Each number is 128 + 32 x the weight over its row's rms, rounded and kept within 0 to 255. Layers, rows and columns count from 0. Numbers have three digits each. The size before them is the row's rms in percent of the matrix's.

# layer 3 attention output (transposed), 192x192, rms 0.0599, rows 73-127, columns 0-63
108:121130109125136190128131118138113182147107116118110111118139144099073112140054087136082098114133076141155093139150148067202133037218140169119086094145128181131153105124153131153134095144123174
095:118195163107064124088124114127129167132165151106142139124144151094124103118127136102113127071145147129180163104149161147109102165107116108070156124100169108072107093135085075200056083151095107
107:158146114128071165123059079109095130086109183200049119108124093084122101112128146184127102092178146151143153111086207085164133151168154136078112102137137129118075154084149132086153128169078184
106:155144099130052082108200155161104096148118079183160081102147121159089103154126126093142153115167054130037215099085120114114090123105164125100144113138118191133186106106113138127070086109116118
095:148115167078176104098151139104140102095083098182130131142132104097098097149137156112082109111115139132120113135073107160102148151075078084103094137136107165118109164142144142091143105099116137
096:103060120116124089119145156102104152128070162074170162124121127176125093182097124127133155136158128119078155172135131134118098091145123096121101139158183114120056133141143142128132134152133097
108:162095078130150120176099119105110100130151176145127127158166116161127152138132146121037110103114136154100146131090114145144142128075166152166094086064096162121067194199119116170103122159142101
094:097144104121099162133147150135133128091129142092101173113178109105091156150141104135102156201125082123079144037131137186186125090114160094090163111130069119108087080204109169146070152098104122
098:109114117136097168116122143126189150144188116104137135156109094109139135114138160126155084114160132144096122127140101190104113123145115192153202142111136195159145152100155136111208133072138124
101:099155126157131087103128158134098121173143148127097075114098150137104141087163107176109118128094137181093159210115169139118122138107171158118117148123176142106126090159163093125155163172099131
105:143060068141098164094080089123108163100137085104107142157142114097149136123099174094116134138145086090216172108140146080123129202099143130058111107193122183160109112129147096086125169133154133
100:093147078090071108168101101116129114078139196094143121133164088165110179170136081150208161124153126155199095096145101152105099169033128126159138157124140121137113138147119122138084108119119172
106:096108158119090155111140190101179127138107133147087169140189092120132100118149154186132142108175089099148112107103149138097110158096205131116153184140138205112108157136164094107049130092182142
097:084125064089137136123093109113143144142164171077099122175155132133185119123089119072144067140134170089149152117141134145149094122102128092106127112138143145050071118128165135147097065110146153
101:124106183095168134082117084111130167207081117150054133121125138133089079143145124091100146118166105180120169133175171165147138125141150132139105167108092074029111183206156138111164110136111127
105:095121125158094131107075099149121114162055143100079113091174141123109110079151130099118110093139154153166039163135117132106090089120143154109167128138184127123096127079177141096064083105145134
097:072131202139124132130113118108136137188092133072136150123181159150120078081113108119070152173154105166091147155111120142134149115171185099162141149113069140078142070146146145204138138177119123
097:094155105146165054135073147134087112147135082155092155135137124112181160166092140112125134143152129136171175163119143125157092076104128138100162165119157104108135201117079082128098089138125128
106:090113164097146117115133102093164119106110147157174153124183087169115074119123149093142138078116126148188142107148185149128103143120169133096151153148153183117116133104136179125117139141125127
104:071125104144093139120139088054103160094145183094118057141135090110106152139092122123122136139104086149173131115145166080157122071134112115175150107122125115086116113108133166127125108134111115
090:158123112128099101108138099174128070161122122115115095108123061093114095133138154128112128123100151229135157110124169157193170171128152079163142118139125044060101120138129124178112135115085088
117:089118107156127124149096120107090148112117116139120119143149152209118103188120187077199123125123194127155141177034169078137135087136114132085151122099097137074179151085074174111068115116134113
103:148173122116158158094185119100144113140077111103168102067107120139123160136102116157092068142057156124236102162137119095136130100150085172148146087120107097130069151080118119170138129190125146
109:137143084127188137162049069125111118117086180115104086154191145116143074098113116173109110112063182119118089087192127195124110156142153114099166073150107097151105162075139156100085150116131076
107:152134105144115129135103184081071134079140071153094113129135115120156115107071129065122143120142131114108155131110180158141151106116158125083101082147090105143130107119128105126162146127107154
103:154107092111112159124131166130130109145123102159094143125087114184104165090227141108164183132100114076141186094134038170135129102152136121112137132118143166117116179145090108130139183153124089
095:115140167137151161106094158107109102105176125125121094112131124165121141163121126114115116200174117133104158149073141097110158158041144098170108049158080111143121180126147094139146120132163131
104:122149083179092070178133078056113089101078139155120081140114094125156068167090155195085104129100115128129091141097173050111156158073138141172106163120155106201144144065146075124207133116134158
095:164121192123134031132133149104113133122077146161144151080110145127136159137109118096110106171183130101122155163071156142142137097127100134142154111137133109140197181087106104139103139132122087
102:130125168135135132098117160139145132177089128134124175070091158106125127158123085134115100133132112107096116119124084167108173106116118196140181143081182171108168105146138126193140146109082110
111:125053146073095135111116122128169177147085080121078084143137157113109147082132158112105141128135077087118159048143150138120103142139124095160071149129096123129077165177143150088075152107126150
105:157152139116167144124152111070092166096116149154094113141184123121104101134085108161135144058097166164111119113168229150178128108164212146130098123108116149127180089161108134154088112096149118
106:163116107138170150081154138084120159100137090190071142136129166183166124090137123102131106093171107144120189120152143125173136142137112158132117201119113058102158180125079157123112086102121124
110:081172126138099100189147156112120140110092128120123164136138120112093108138087171129132162062107124177149150111170146105100170139098162082068085130120134126083116201052189163115139130160154158
089:073077151124144134115132084114127127150161123103114126137136125139140158098156107147089130138091123068132120120135093141119156069180094130103167118117130124134067129107093133152129178086065119
108:148167120098141132112131068121163133096124115096142117035134101127103149103159111093053133046075143151088135166108128094148114148137085071066114121121124142125145099142058111141162149190172128
101:128167180117200186171091153111174191088167164163109142136130108070114133096092124128117090132139108099144182187135114125149131128113110179137098147126041166066188152084161069136072097165144217
103:211179106115212138158162126107088086132171135131118095134115153120133187088086158146118068101110180104103144186116132103135102111099134178154100076115097108144147075078103138141127170107103092
113:155171120130171167123103109072091170151174111159111102102076117107141087109136122123105109107075166126044086128150123128126139170126078162130086075129127155167146126158144141174139151042088104
104:075131144176165120124127108087097129123117078168138131135168094109150135108130173092140177139145132100150137131086110197058121151185121114183116163147128170116093103088119113096161123118140122
097:109114126147129182134099145118146099166132092142176162139143128077149112114129119158189114188118194125151108114148155172128137129123148158168068130135121144126128198115149125105147129126156199
097:102136154148123086113101108163157176110046158149169078198178165172106126182126094170133099251129092103113121161079188040160137089130187117102157132113117109073128108142107103174112158172118119
107:118130134165151206104090144124138154136097099106097128151144103145163157101096164137091123128108125178167106122126107179083101106156148149173143139125139115171142172057143152109112181117170131
094:082113075204166151196147181081132215126076107151121164116180132171111070126126118138127131085089103123146116099141109134110143089162108118166131084088074181124164141090113141177077093155090157
103:117112106111093121135128170132125138141100039095100123100135121183199141137143054121129144171102154163171116164137088141144086145120153175157163170134134102131150100201121184138081100156108140
101:085140130150146082118120091131134173083081126123088131127141137123141138136148137113088175150146185149135137188109148084099134156129189104177136123121079098086156077154149120112127095089123122
101:140162153118157136169156069095150140166171157172129110204145145114095111059108166096124161160138160089063115114138136137132077175145173068100108095106078107057118130190159199157135094128170105
094:157140109126048135114126124129109117124157111108162135095133127108093127144126137086114110175099074174157128132196190149163172215178162096098141150140112116214126123106153118210123158137131188
095:126175156156133091109066145127094092111142170152117126146122108117129097142191125119156155103103135121112086122129090117125113147095108134213129158156175137114161086140105110166127111126088101
109:117119104130130161119155110149141118103141178132159174110155125098108103151098113131084094090161153088154113122166080182099148204110163091154151134062173194086122141107150170179120118157126137
096:111071110155080093145216128113143091110103095131174096119101159136105174119117137174076117146096122116137110162174123133171154142142138142155158156114127113174159137173177133117111174107102133
104:077105078133107138119106087100158093122121124077116148112101099113101085150116094144133117125154073077088096149148097133111091110186122114114129151099148116063107137202120076141052140127084073
099:074122079180148183130169138140125112131135162152122151133166101105107111200129132146144173130162146154092093101143161141104123140147154122137110142130181135108122114206142152120142095065129129
108:175127128166104129164207120116132110059150145144139147064057078137074175093165125107073163190105060182105151145084097121124102150127086119118151154119168122155133142176165135147117126140045141
092:195158138062165112156108132134183115159158067119112117178116145192111126138203123150105129134081176137075045094106101135143167153143083113064135107104090172097154104148181097099125134108096144
# layer 3 attention value, 192x192, rms 0.0481, rows 74-127, columns 0-63
101:137062145130161106142161185154080133153132125201076173185103143147088183194086188138099072115077115142138113166091166127115126097101126159141145116122107131099117171136130079073150112097149129
107:155127082172121113161140133172134177145172147126128111168122067168139100140090170096095106185119048161116127126120087111178141162049155142094167088161138232125117114106161189129152139172138225
111:159100136155180114140150129067134147135083150091114158162052118133081114103142132222115137107143184074080108174117128139183153171128149174148118139200167085145172129167094117083125136141119085
101:132103092083139116111133116159094218124139153105104162138117127115079057072132138119153131174137115189139116112148151056111184091129166111170035102161083152145122128181116175149151123145165145
100:153197144194156129131173075096146184055154184123116182097197156102132131108061171131076121095103141139170058143100168097086159064112117104116127120119151136142126142128069137067085170102155158
108:084119164145148124097080155120070084123055097093124129072056105102102115110145112158160079102157163096158064124136148067151144084117158178105117122150137140130176084119068137104130186102126097
098:117117127137173086144095118159174086156109091082147113170138116128103101163114133136132107068117162125133116170184076152135131135108167159133124146124128146145112121099130125123174070181164102
107:121122126121122131167133129083170132158139131096158172130147128131092177143192135198112060135157174091126089093147134082109181120153134133136078147086183041123176143124129138150150103118111107
103:121122145126127144089181124135137162125115097190197101098140178145138090151088111108117115120127135159171093102095127067093149079131129182129127121113124105154067138097129175120137108069212168
105:107102142120165073202111141137121135129090151167137163142174127110047076140148158111134090064172126129077111145091111162134069073193148128191128148117145124091114104088147107100087175083156148
106:153107165150143099181120105135113125097087106108115103060105201141149109086118148142106139097123124140121096129129168107159142125154076106108167103121113168106109123151114130074135109194155165
111:185135094175146068163162154182094110134084096160155123070097165186084104150136136152091148178140140168121170111145135096159089161080193157141108081123119078150188150145084056106186114132109126
103:134133126115126106149026115128180136098199108139110165122126108145129119099188143161118139110168160169107137178109116155156092075136193127113112106103123175114166053039115154149148170116134133
105:118152168156125134152145165122171128061168121154161066109144146080110146142131104122145132130107167024148099090168128135170127136149071076111194113119092151133101111117165124104095103126138110
103:128143134115122087118115144113116151076146143139171161161098108119102146179110158119152125133129107046136082092146106131129209115171106157141107080131119166147121162129123058193168094170147170
111:104142162160134119117109149136134092101100134168085090093174114141096120215088121164104104117061108070160104103109135188116155112110066107088124188078070141110111148139120138075115113105085125
099:149092142145133164130092141116123138145122154095163126124118117170175124134125164116107163173156148146084121104094139088130128138078131105176137176136114119160118129107189141121136098127097157
107:114129075138152118142122089198060120148160124101129127131135152121137147148097070106159141086155105128075153063144121153107117160154141130083183134099117142108137107171173148231076090114118093
101:090107130140150097115140149129147164136086162140137177135149139124074103169122168132173113141137197106149124195125126089165131120125096163116139140095175130063127146135158129098118149089111131
097:070138121133186117164178119181113125169113136153177117163122123180173127120109098133164111100145117118124096127151110195110153118132098142143158160101128212094069109116142158103177093161182158
112:112102120153103035145117180118093139145126155099110192144083179104116146110166152130086184117190110155085109127150145167096203077121109104106169155137144118099181126106142118114083143122095127
106:097091112081124072155125096144150134171146166171139129089181071129157145097169139160113179110121122171070143130153172098144115128131163135140191149130140152151161139092119169125077091118052084
096:130118156054110072114142146044128106126144084130145147119084079145152148157099113075039133074134086112171144131182124127175120088167136155119141159135149136130157114170141168103127185147123153
093:087106166125135153169175114142136117175109136114169171114128112162156138165109147160120178143091161092161092165118110178136112109150095098086147129155131123094097118106164091105128073081125134
104:139137111174117159088179122156105122191124133097197106131124127103121130125078141144063123109137151133095055096121124153062132163186101159131122214078109130157156102136139105159124136174131099
102:096136141155159116169087081192128084098041077140103111065077197126149099078134155184129132146140153139186137138165074158151138128156162185141091123145132138082059087138138122084104124115114152
101:178130170138123122116159153120102170112078109140137134154148135135103125150078103102196127130141057060095170083069122124122181126137128116158176119162106171121117125148096116174082169132146090
101:118148147162120142119125140109106105072150128116159062127074118115149097131122128115107151106070056084089149158186081151075140156157165146107131140092131130174036154151141117132089183166112162
111:170163116074096151140132119135162149155153136136141154188065091122135206101160165177122089105172142157117085141104139112160097071096105115127081075132161066127146128138171138067113136093142094
111:128170092125131132059157128118120116112121191131179141207119115067154122154119176137090151112103138166113149105131126142136121122092138118180133170129082179118143106134079126141195136163143147
105:137103141147080130099095137129144087148104094108092127150154158192083138147161158111094169161108096129175088083129111111107147117092027095122121142139109126117161134136147083105114173085110099
106:133093151065080117194088139143138138065121166062132100103150140112130072108127108112138134078093185160149148116153108139165131169114093120152166089153105125115078197140096131150123140181122082
113:090079145164134147117068123177039141089115186153196092115184197137153121129102069078110182063135060082137113139100120123101185117152146154133143105186115146118152103130148121137149120135132134
107:084187066091118139131141168146187109198143104185173147109106085101161167097185128148121071086178139177157140147172131103144121121109118098111100107175156101159172153076119107120103138138117146
104:125116082112130114132087136176114173187114212178177125152117122059132173140067124195107150157121176134168167154112072122158132185149126146143090112181096106137109173091146149185128176119100124
102:110122162165125135137166164155129098137072080164166121180201173114146102131077150198148139137110155152158171083098115116125149177170156103120130069124161141157100166109138222181136176150143062
105:140108109179085163124119190087156102147120077123116164121121088121138136101120136136116108115139096100148074130135085121185117166161118133138139198147114139137106118170076128096130049106140134
105:076100154078137115122106114140168064129185152141092106086035155058105146123177161140097180099122091117159109127111091127125155147124079148137165103133172110181092106191110126171102105140075124
101:136116102079118081091149139154135136166187166106111119159124142224156111131082127145101100115179076144120134173123132088150124147123126112134138177084189129121203124116144133143163107141156107
100:153132059141131113116174111162129115090050141095078137114117129156129123177120113163092086120143063130122136098073170138132130155131114091092176099114111144131115099079146127109092109139134121
098:142070115136176149166157172097087106128125105130107165097061075136158101103128121099116126068091155171190129135188155132160120148092138102149134095116138197157135124109131171142121134137186103
102:163107114143141098091132164099142104161180132156155144141130121087101093172116150105123121115139133119158128113145106090151158172140158112132070141111123161106154165157153149092142085129156120
096:156131122067152076154143167127125052180110130151123105162156099138180153077132143115143170156160133115169169166160135097103140176061146115115102167194129153141209130120149069138141076093103114
099:156128084100197114108179087071123100098150112140126116118156151126144120070174142145179138092072124072081175100112094098123145166050173126130139174105118126141105135099154085097127197134121145
101:143127231101118142127074200123154128139094114137065100128151183119152072145146129098157173090109114076131134102119129109157115114153182033128148096125116151105117158114167126142133116102140155
099:125120139100124151154158104149123115156135068091114083097098129099131084208142018134155118128123141111148198109126146081104093108150032127178165125124156161154105067137119137127151094122185145
099:141140094118191126087158123111138047180160147143103139089092138179065141069130182078121177107141160094095119155101092135087114144134109150128081102090069108130178089129138154052148141159076112
095:124143173133079134176094126152136080064182071134126076123173171156157115082089128184200094143086061164145128133108101106080070122154059113145169143091124091168094206134187083141118111118137125
104:102141142128172150146133174137072071108170129176063153167085113176075122054112122150145053124153123099138167191101153134131108104097139121126100135149168128104162129146132101167159147116135084
100:088154130119190130141087093109136098179126118124076224119143103116165060085165104135147117151101121129136149112135102126155129141144094154101129102140104153141120094111110107154133137167160100
109:067134112105151105131133154121055137114172112109106077163097134148219140152148129136124139111087191109142093118142124149154112134062170178103148127140095088116143117154070113131130186177115083
102:164091102132201095087110122146173162175154089112131194170070133175131139079174148152145125152108125081173192163178092142113140080076117145152153081121146086116236078126119139138117114166071091
101:165123112130170121138060161157125129155129232164135137171090058144158123115175189163120122121163156156130149114146088056125161149116139090112049071076138114158192086102136155187135084149132171
100:150110149163101118155155165158106142117158098137127128166125143157080146157091118062089117117166140123141102094075169168148149178105170181102125154081086154152130098132110141105136095111162166
# layer 3 attention query, 192x192, rms 0.0484, rows 128-180, columns 0-63
132:158169132169093124114138125097058110126139151131085149052115169110135145197091087111090139123078163112061149127085167144108099135121095099105129107092115114090151136172094165191131117125116142
130:123140169152145135105147081087146159177097152140074113064112098144131137139177115184097077127146097052098157149055178112192127155089179142108138128095147127131157156163093106075098121124147152
112:138161190177139115098146119117067115114106128114072126097091141127156148162180108178113121121079151091081147159061144155111091091078143138131137105078127095134127152183151144097104162096114091
126:093099120120174090184091067211127103121080076119172111115152056123112127082131160124169125135182140194155095101100118142135172127137129178147151126157112161139117097070138109121164154122122108
096:133109089083098145171151162102093085104126120136138111135152134082077076131117131086123112138084170144164092097194122129116152079123117124116127141156109120156098103062146105050105164191137162
128:118074105140177150136114137110119118093172172131097180121132199125168164152149108126072089109081113086138127131149096103156139124114079097128119125101126124098140164163111152119151113085158110
090:162151133102112117155155121132068127147080179109119102063146076062061125098130117107157160190170090116123106115108090118099187160107132125156100106134150146082101131126127170082187130166138150
107:138125114103124174112193118067073071158221067144106106097175131113116150154083119109049116167125124130134075124153068124112123173096111144103091152079170155077119150160066150130099055117115177
089:147162138187132132091106085193118119146140121142129147170090095106180113095105189190183111134150160111174133119106159201124100104156189158171133136111115095140131146088139126159170155156150128
103:155150112136110139138118154183172199183099111184127090144141072121121102098142165081136130206133100127095176082106148098117147119181177134110100139171090127134143149062131121111139178111133087
080:133137193158099106170059144113171110124106156101106074145146120160160103128191149159158104108157098143156162109126153156153149170064163167161170127153179063152103092102185125162125091065147163
106:166168137122102147142132096130078158116097112086146106100164101148062129147105157145106160148145163126092158113089117112127108143110129160170114101136148107087134144137089160125115163120082165
093:128130083150149107144054124154167048149112087145112160220105143118149131105173155140152110048120139143170108108156056112137132130141146111116141113132094125161117096136153100170129084120151098
073:129159205139158102171109115110098166088125159157123083087143087167145146108198158124152211120084135091150159072080167123108095116093116138126168124150155178107112106133172133075107168116139116
102:106142153125142160139151116154167090114137109099168095109173140173140097116123113099111151118115131065130155152126091165181143145149125142113148079080177126165105134167120164117108082164122124
085:140169081153122083112083103163111159148107163152163142095119080112103115126119143131126108138138101170105116103080121148117178086187140160183144110177191092132132147099158078137072175122120160
078:090096109164165141148107126144171097093112091069105146146135170174129144148123102132090093090155153110185143158145105133125180142187119143139064079092173142141165157099124119217159138127124061
072:105089124197082076106103126163071056057137105052081121188140105105133150128143106164181138094126185143153155154083093105117138130123090119164121166164129134137122132090178067144158135129167123
082:104152184151172123131142099114071086087136207159133121173189126150136158111129116129148123160128102037176121210162156085114121090120135123106073204080069136112069123132144119137136119159135141
095:154121173118037120148136146140045146178160169166134077098131126051131105129108129114102144124152079158086175118096157132112151134121145157074153132102158113099121173121101140106153134172112149
081:159205163190155068144145127112141109184115139144119179130130093104142160144137090113157108077121130066155149138114140078134073118133141158105128143157092103164154126082102120122097195102096178
093:102070167191176120161074141130129120109120088077138166175084173167108138121151143196139082081155193176147139145147097119112169164133115138177077169162089144204140111108146107173142123130146090
096:137159122122175145034092160104200169077114180115089123162061102119090118111175110195153105085136161143124116129075136077098088106110177135141048130172144119143134110122139115143112166127139134
097:093129152130106120103150104125141100106184101116136161120161224162160130121117107120181101075151160106175104126205156144140107169112147132130148140135179111103050121169118154139147107119122179
080:117136192165187032092147134104156127124086091077037174092124050087107098127123147113114148131116135126116105123047134095126115148142136150173107148162128127128141093115124150150138152089114105
083:035131140154154077127151143138157118169135074120125168165130134164097102126098086150120107121140109147121171154145102108094155074170175143186103087158070173134144125088111120136080085178178080
076:142084151134087115166126116148134142156156218143137088119172170123079091110132084038164147162096066132100184122117143152109139113117088135054105167094133115122137143103107120105168067114119148
102:159126189090104110094184141103127159161123189167126090025090134075120104145095098075102113220152123125067126117098131165115164169125100105091128108088129159085116132105084141081153128145080181
080:126112196142078112102133174146167133148118102118120134129146140141104089132083197111157199130124172096166176127092151138134222173118130126124159111126132082151163117105084115127086094115096191
076:134153087123141132236116087170074112157177171100224118117106137101145082103119109094121132140132082114164105114133131134156111155126118167164162160181085101142176158129132105146094129104131113
078:153128114121114104098171146124171122124117182126178110124158134131182085176046084075191133074124116173099147169103157160128163117034129117070113132127161130154134128161127149097131183110188127
081:122129098148129184138116102159123134157153078120118081072108145170114151096122136110189104099128177083116124100128110168182073138072108117117164143069139237073104073133137113157188152147089170
081:095094127151157115178065207114147098030109157109134078153094100132124117093161121120146153096128154181114079105087146100101136104123090120186089126104197131094152168136130111146114156101168167
090:084146148130144093137162160159105055088182180151177096083099033108137138104166105168132142107088134111147076124175166131138118069100101131157099130197080134057130114110074102094101163145132069
090:138134165143111133096127118157120049149108147088129098153115122147102107138117142075140093166126171166089146116107112128174226112143137128136101132166123119099116153204143062132136095120136089
089:205155159121137128123103135098110164119093130072117147110125151125124106107093107123120181143128130145136072154163095073109108147116150159215150116169058174131152089133136110120104156055088138
074:118132161103141104128155119173073126097149093034124116120119166089202126138085098129093157073112152086108112189096102145065148074130119105102127125121133095118078151114131201121149139055100107
086:075154091072105124165085124165179117087107090141117066119136094155135135139160113128084156201126119143110200175132167134097128142104116177114130123141122189105098133080188157164108090161124088
081:141169145179161130163150097155163136122113185147152099147157145108044146112122167129113090135166097183128119145129167078116146185196155117089128184136134124110154159168073112173067127108159111
088:195101142090113188089196173140084085159160126103153088080146130142103123153115127128078106150126108141116115035116124132187112132063123128132161139125124152155111126102110071120104100177094154
074:072151074117209195113074088132139146110101145147096136160158134153165103114158166140105129137130102123123143154124113133117087137142130117073130138130138096139151119091149081077073140151154126
071:152113107174109107092096115153198147154187150102159075105116071153180162142099095016119167122109150092101147109095113087167159087106100165075130104138113188160161121099119127116187153153088075
070:143136175091133105150115177106129095134079126126058098176108111079096085135088208092140138118077148118177169114113134144100075126092166074145176088140082158095149133128131136113138093073160103
082:127148084161089186072102129106138137107172066087140148078138162141129136127086152095120160149125156132162159163132150135152169109110160114111128161098181129103172143173152123124152071148119104
078:112134203137056161103122172128133081177133122139149154129142147082129091121137115086062136154127157144116131161171125137074112137165125120119116142132172162091137161050106164074159098048192094
082:106116080162124086147122142131198104077100117153194152140102112108102146126121194125156100139187119144125053173082158118147115128169153097115128133156103129132097139110114110141117095191121133
083:120131149156234154129094155124091140165108113154116165067149119132110119109089143151103144073185088086161117130075108127132142083169145088119121147168128124124100135099128137069120079166138125
082:110105108072150129135143180077109133163149146077080073173128155194129147141101099150082103133125137156116126104167109144130153108080105144078103070084128068132104108128124137147134089122142170
075:136147149131172091094127129095087149171085071158139177097126102134159141151150145181173161098122090163108121124165125126129126145100190133139098138102124121095142166138200146059052107143190125
086:161111122194124090160161114072138104137135072126141076112138099158136168130058157096050143156152164131092094100045142136104112154082180120136120079153079162064145160164125118137086193071157068
087:213086195101115155061145126125140194142116114108103133121080124082098074092135100192138110104054158103137088133124140088132154101118183176193127104150105150116142109132138150177155134103164119
073:138164111127103164159173161146153153146187159134185112186147195084142151147151113116098110134110159132114138079111194122130105165140159069163082122163077108138109153134127142105135076104135163
082:137118197136122114155138221086212129165106105107108109095138117119161091109124193124109142117122124163143123206049098157100197134165121153150110145179089128139127111097160135106086087112149170
# layer 3 attention key, 192x192, rms 0.0484, rows 128-179, columns 0-63
082:130120104117117110117136163146099090145094149113177154127128142145083132145151153076126113151134127088152098063217109115098135103136100089101101144127115105139117120132130125134139159155211133
145:122108199117138114099178185100129148136156160164150087079147129135107135159116109058130105149117139121068106061109165121126117185154072137138074151052130145096144124126120100109117129167138178
107:122114154132119145113186155057085145130146152140129165072111073135128119160121112123160137088101129087085105080120143097103080139151099083149153134065175166082193167142086155100152148091162147
110:127124126161081149164124152156119111118110166050107155155127186116108104146143096137119112099136129137123108129149107110162085136083096084133115169078105077130118135133174132107102138187094116
090:096169136125099094163055042129080159139094096120098214127071098093104165124152135095132124110107120135121130154123059115100131126055128079124148118156080081152112125153112143169132144141084134
104:147074137075084096108171135080080125118174134177080140114137134078089124147140139123153200120079150083113101079115144126112135153153082121130087160067153128141102080126108151158143147198213178
083:079169106066111131151133150095127120061118149136167149112169170134087132108112143118143090105142140134132186077108106116143104139135139149103136140107160143099146113069191137151154183104101193
109:125127099132112125101153143113078161160120166189192104104163137123079169118134074060131086098095156135123144103105101089118172153110142143126113109065106110091124128077159163171127152121091169
102:124062086137118129110082138116167130115119127096120138143105124169146108116092171142116128191134144134135137142127177154140115155093127146088191125147148114125126177153128098167110097114074101
085:134135184105191094133110113155170116111090129072039121101071131155119153100117162166159112099143116180110120099084139155139100102141138161117137096087087141191159086117112137122140182165175153
084:076116136095107171159108101126089129129120048117114116136164101086107106116171158112116193145157136121129105168106150142088157082144159118082126188117147191143111106071132161187120145110083151
094:099184152078128126158127182084100115120137129125134124182126146110110119147131130062137119132090117182146145058163115039148107170127130100150098127072092099157116124113149108156125115155125080
095:114107146162067139125099126131127132105139101062083157173134120107095119135115142169121079090141120099163156188153164142154166116130148126127105149172115105175131127195081146159109123109125093
083:110092121122128160137149129094091143096156130157084110209178136136097088112114128128119132101146083120163152185122137123132142126100102136100073146115128101110094136134150107126133127149113176
090:130144087168149146154160104132170174112139072115054143199123094148174066136115147125126154150125107045109132143112116114135189098105091109072146121172125106097115149147107123132159117040100131
095:128120191147086115130150157073073186155140123190139090106163153145080123120115148138161168193158113097128156086112150135124116173146109165146174083118153193143121130111131189134144114117162143
084:164098106211112146080068098158158164140147101098110140156058126144114095157102112139122111121140085135095118158101117143123153097096131109099127116198144135142096120169159132104117172082084065
083:126169149113118147141172114126117083100105163113087137096174143105138155169111142156094129113149100136141093163087112133062136163133124191116154129194128136094088116143135103063157156139113148
084:135126166091099082107120107148105141097127130144091180098173171111133156115086095142122117101062145136058105171102075114055143149077093136101155129167132104165062168131100070107132168151087189
088:153094197085135149125146158119063196113136142195162060120153159122099144111111113150117142148070150139126174067113093125064165154138131162187097169122110126138135153127116093120112107167090222
089:174107159162131136130091134069168108124159113122125113069069167110075132128148143156114133131151180136149135126169153090143095098176098119126133122114118119161108146103132132110133118139114155
091:105129071178178117142094102175230154137100106106124155144056128204180117110114127123110136099156152113127149187146133111167163090077169127122144085154158080157092147137168175117097144142085085
083:103174137179134104160103052201159115133084134101139107121126094109152169108153123156124132161097106148139138160126097182125153154134177175122166097171089181138143112077142140167120082071122109
094:058103099172110130125113125107101128162109159099132129115082138142184147167162111169109144070137122062137131126146141067138155104089118112077120155146136139099136113162120080128125116217094121
083:137078063093070178125129208085154086174085092155160050141111148134159165098130160111182105161105156173150180095154139162125109132125202139142134105138142131126136141152092098132101112179071116
107:155184095119191125160069097135158139089119110028055153138108100152171122104126151131107113085114116115149095214136118147140123109124118150080119123157183129096162111153125123148150088108175142
098:086158159108126102133182128134117124131091172193115079069147169153151165149095177140101111159089135138056115117109147113120122158175092141114107158087112167132129134127079088051085173119104143
107:142113175112158151077149168096100125154178137125201069118188119177122108161112141111113147165100134140121113108109093113136094114178117173138122161045205166082168104098153148125121127128127164
090:131144137127093119159132106130141160152157156127135140113168134130099094231153141127082092152126129158107112109144100096128150132168077130152162128125106109117123096134102130147098093085108060
084:144143118132148144120109181071164125159047194120110128146060184157110170087142182181081142081122166094149143072126136105132112139160135172160138101118092127140139165114085165079101166159148089
089:090144096156183109127106103101120124160092152102091178128126111166100136129158174117071186153128081079127122103118115127105076134184099154138152133160168147104129134075150133104142116060155080
091:112139167122134122068156129134144065157120128131153136169198097168122129141170109157098180095195166083170093130082126125106147139067096103173143175127132067113146112142165086150068164118217120
099:119162133125084169103142121135106175150098140159128123150127118121111145143128164139105116141157097059126195131150091134178140099153139175137099116199091158110133161134110066076097132137152104
093:183143112125113142154071086129112169118106085094151164130125113041165140100115081171163141085104120111096078127127134130109142133104148117124141186065141153080148110131115139132156113133131143
089:171196186179122144119168113070120098122119143168097103099125193163072094093151174182166176116139125144129171087116125082096082153065113162136137096123178126100140062107155151138156121114098146
102:048116126112111104127160116117143124155214083133128120217171114202101101131153111137167138190129095122102147136100170069075118109147121119161092111121143192116115120082120095132181128090161110
093:159079127154075109140114119095131108109168134131194180148123132162122132110090179037116136157129086087181187086139101120126096194116114145093101137140100129120149101136104121102118115165162134
096:122142124157106143157146116141130162127121184128129159067162146041129111145105142125094136131113116092119183126104128175175138139129114164159110130117095160169129066129115084066148173081182147
100:154172050128184167096108141126087127161103073109150139181119142106121114127089136194179128172102119066158090161135155099132162172129212152177085128138141091163142177091139130098161142139142115
097:133103109079167145161127109103141115119086109150093110108113077094076139170157178120157137156137151195108039182154106107113232195151137131156150131180161145090079130119113133145128179151132132
090:134091131112087167137135170138088127138167123087133100121191158105120154113138124148144118080137135093151112120118188207155215085142154115157076161112074164175137060082110161171121057106172157
079:138099163135105170168152159139152096071100163102090162123156064144029116160115155180125170109084081176129088191115089128067133155167090144144170140149114124091073086153135090115151119116210130
087:113102158102139101128118112148128148115142130107167191106140121135120175138104121152084067186150126148092114185114167115184074162121084134112100144119125181167127143104126120124062152094113107
087:146089127126118160135141126116099120144111127080064122115150083122057125118148169186142127172176126154137167104113146082147097109096135110114057072084106134107141118131174159147131122169151107
096:135233076100160138108088108166106091096159134144114216096177146091144120140125098103092093076151110149173021097117092138105143106127167156116077091123117101130148092125139117170139141109189203
096:133100149117113119089143097162043126183119125099126110147104097160119145185158130084128137165141139146159112119146115125042132065127129135171165143131175064115176166167175114097084161153149121
087:111139116121125133141171154155171163107087204118089148124154143187146127159114107117125110126103175146095085084108124111129130107156115147113160143131076133114105180150157092099095163104125229
083:108151143124141125186100138095186072050089110133148106103117161049058124126080150137086132167144123136162162122134117163130085176219168166131151131112087099172120135160085131059113133117121078
084:150115131121147126105150094138122170129143148119106120146129137114127171094173190064107092152132084112137124114151132158117088114104073128147110138124094153190121075137154125176166150155129159
097:216163151175126111105077204142160168126129071087133175189153134075108113147149156106146123196131102122145154148152085082108139121143098120147189140142180074141087122135128102085178102089120107
098:101172168035189111136104107164165158143115118135118104106092117124172136158122128091154146153131120167071206118101108109090110156085107143137169098147124172103114167159118114153086152135124171
083:109172106206137152050131111131142144128102096126153169043090106107157102183122127150112121084137063081149075120136126094145073136164147142130111107110162156157170123102123161134131134116119084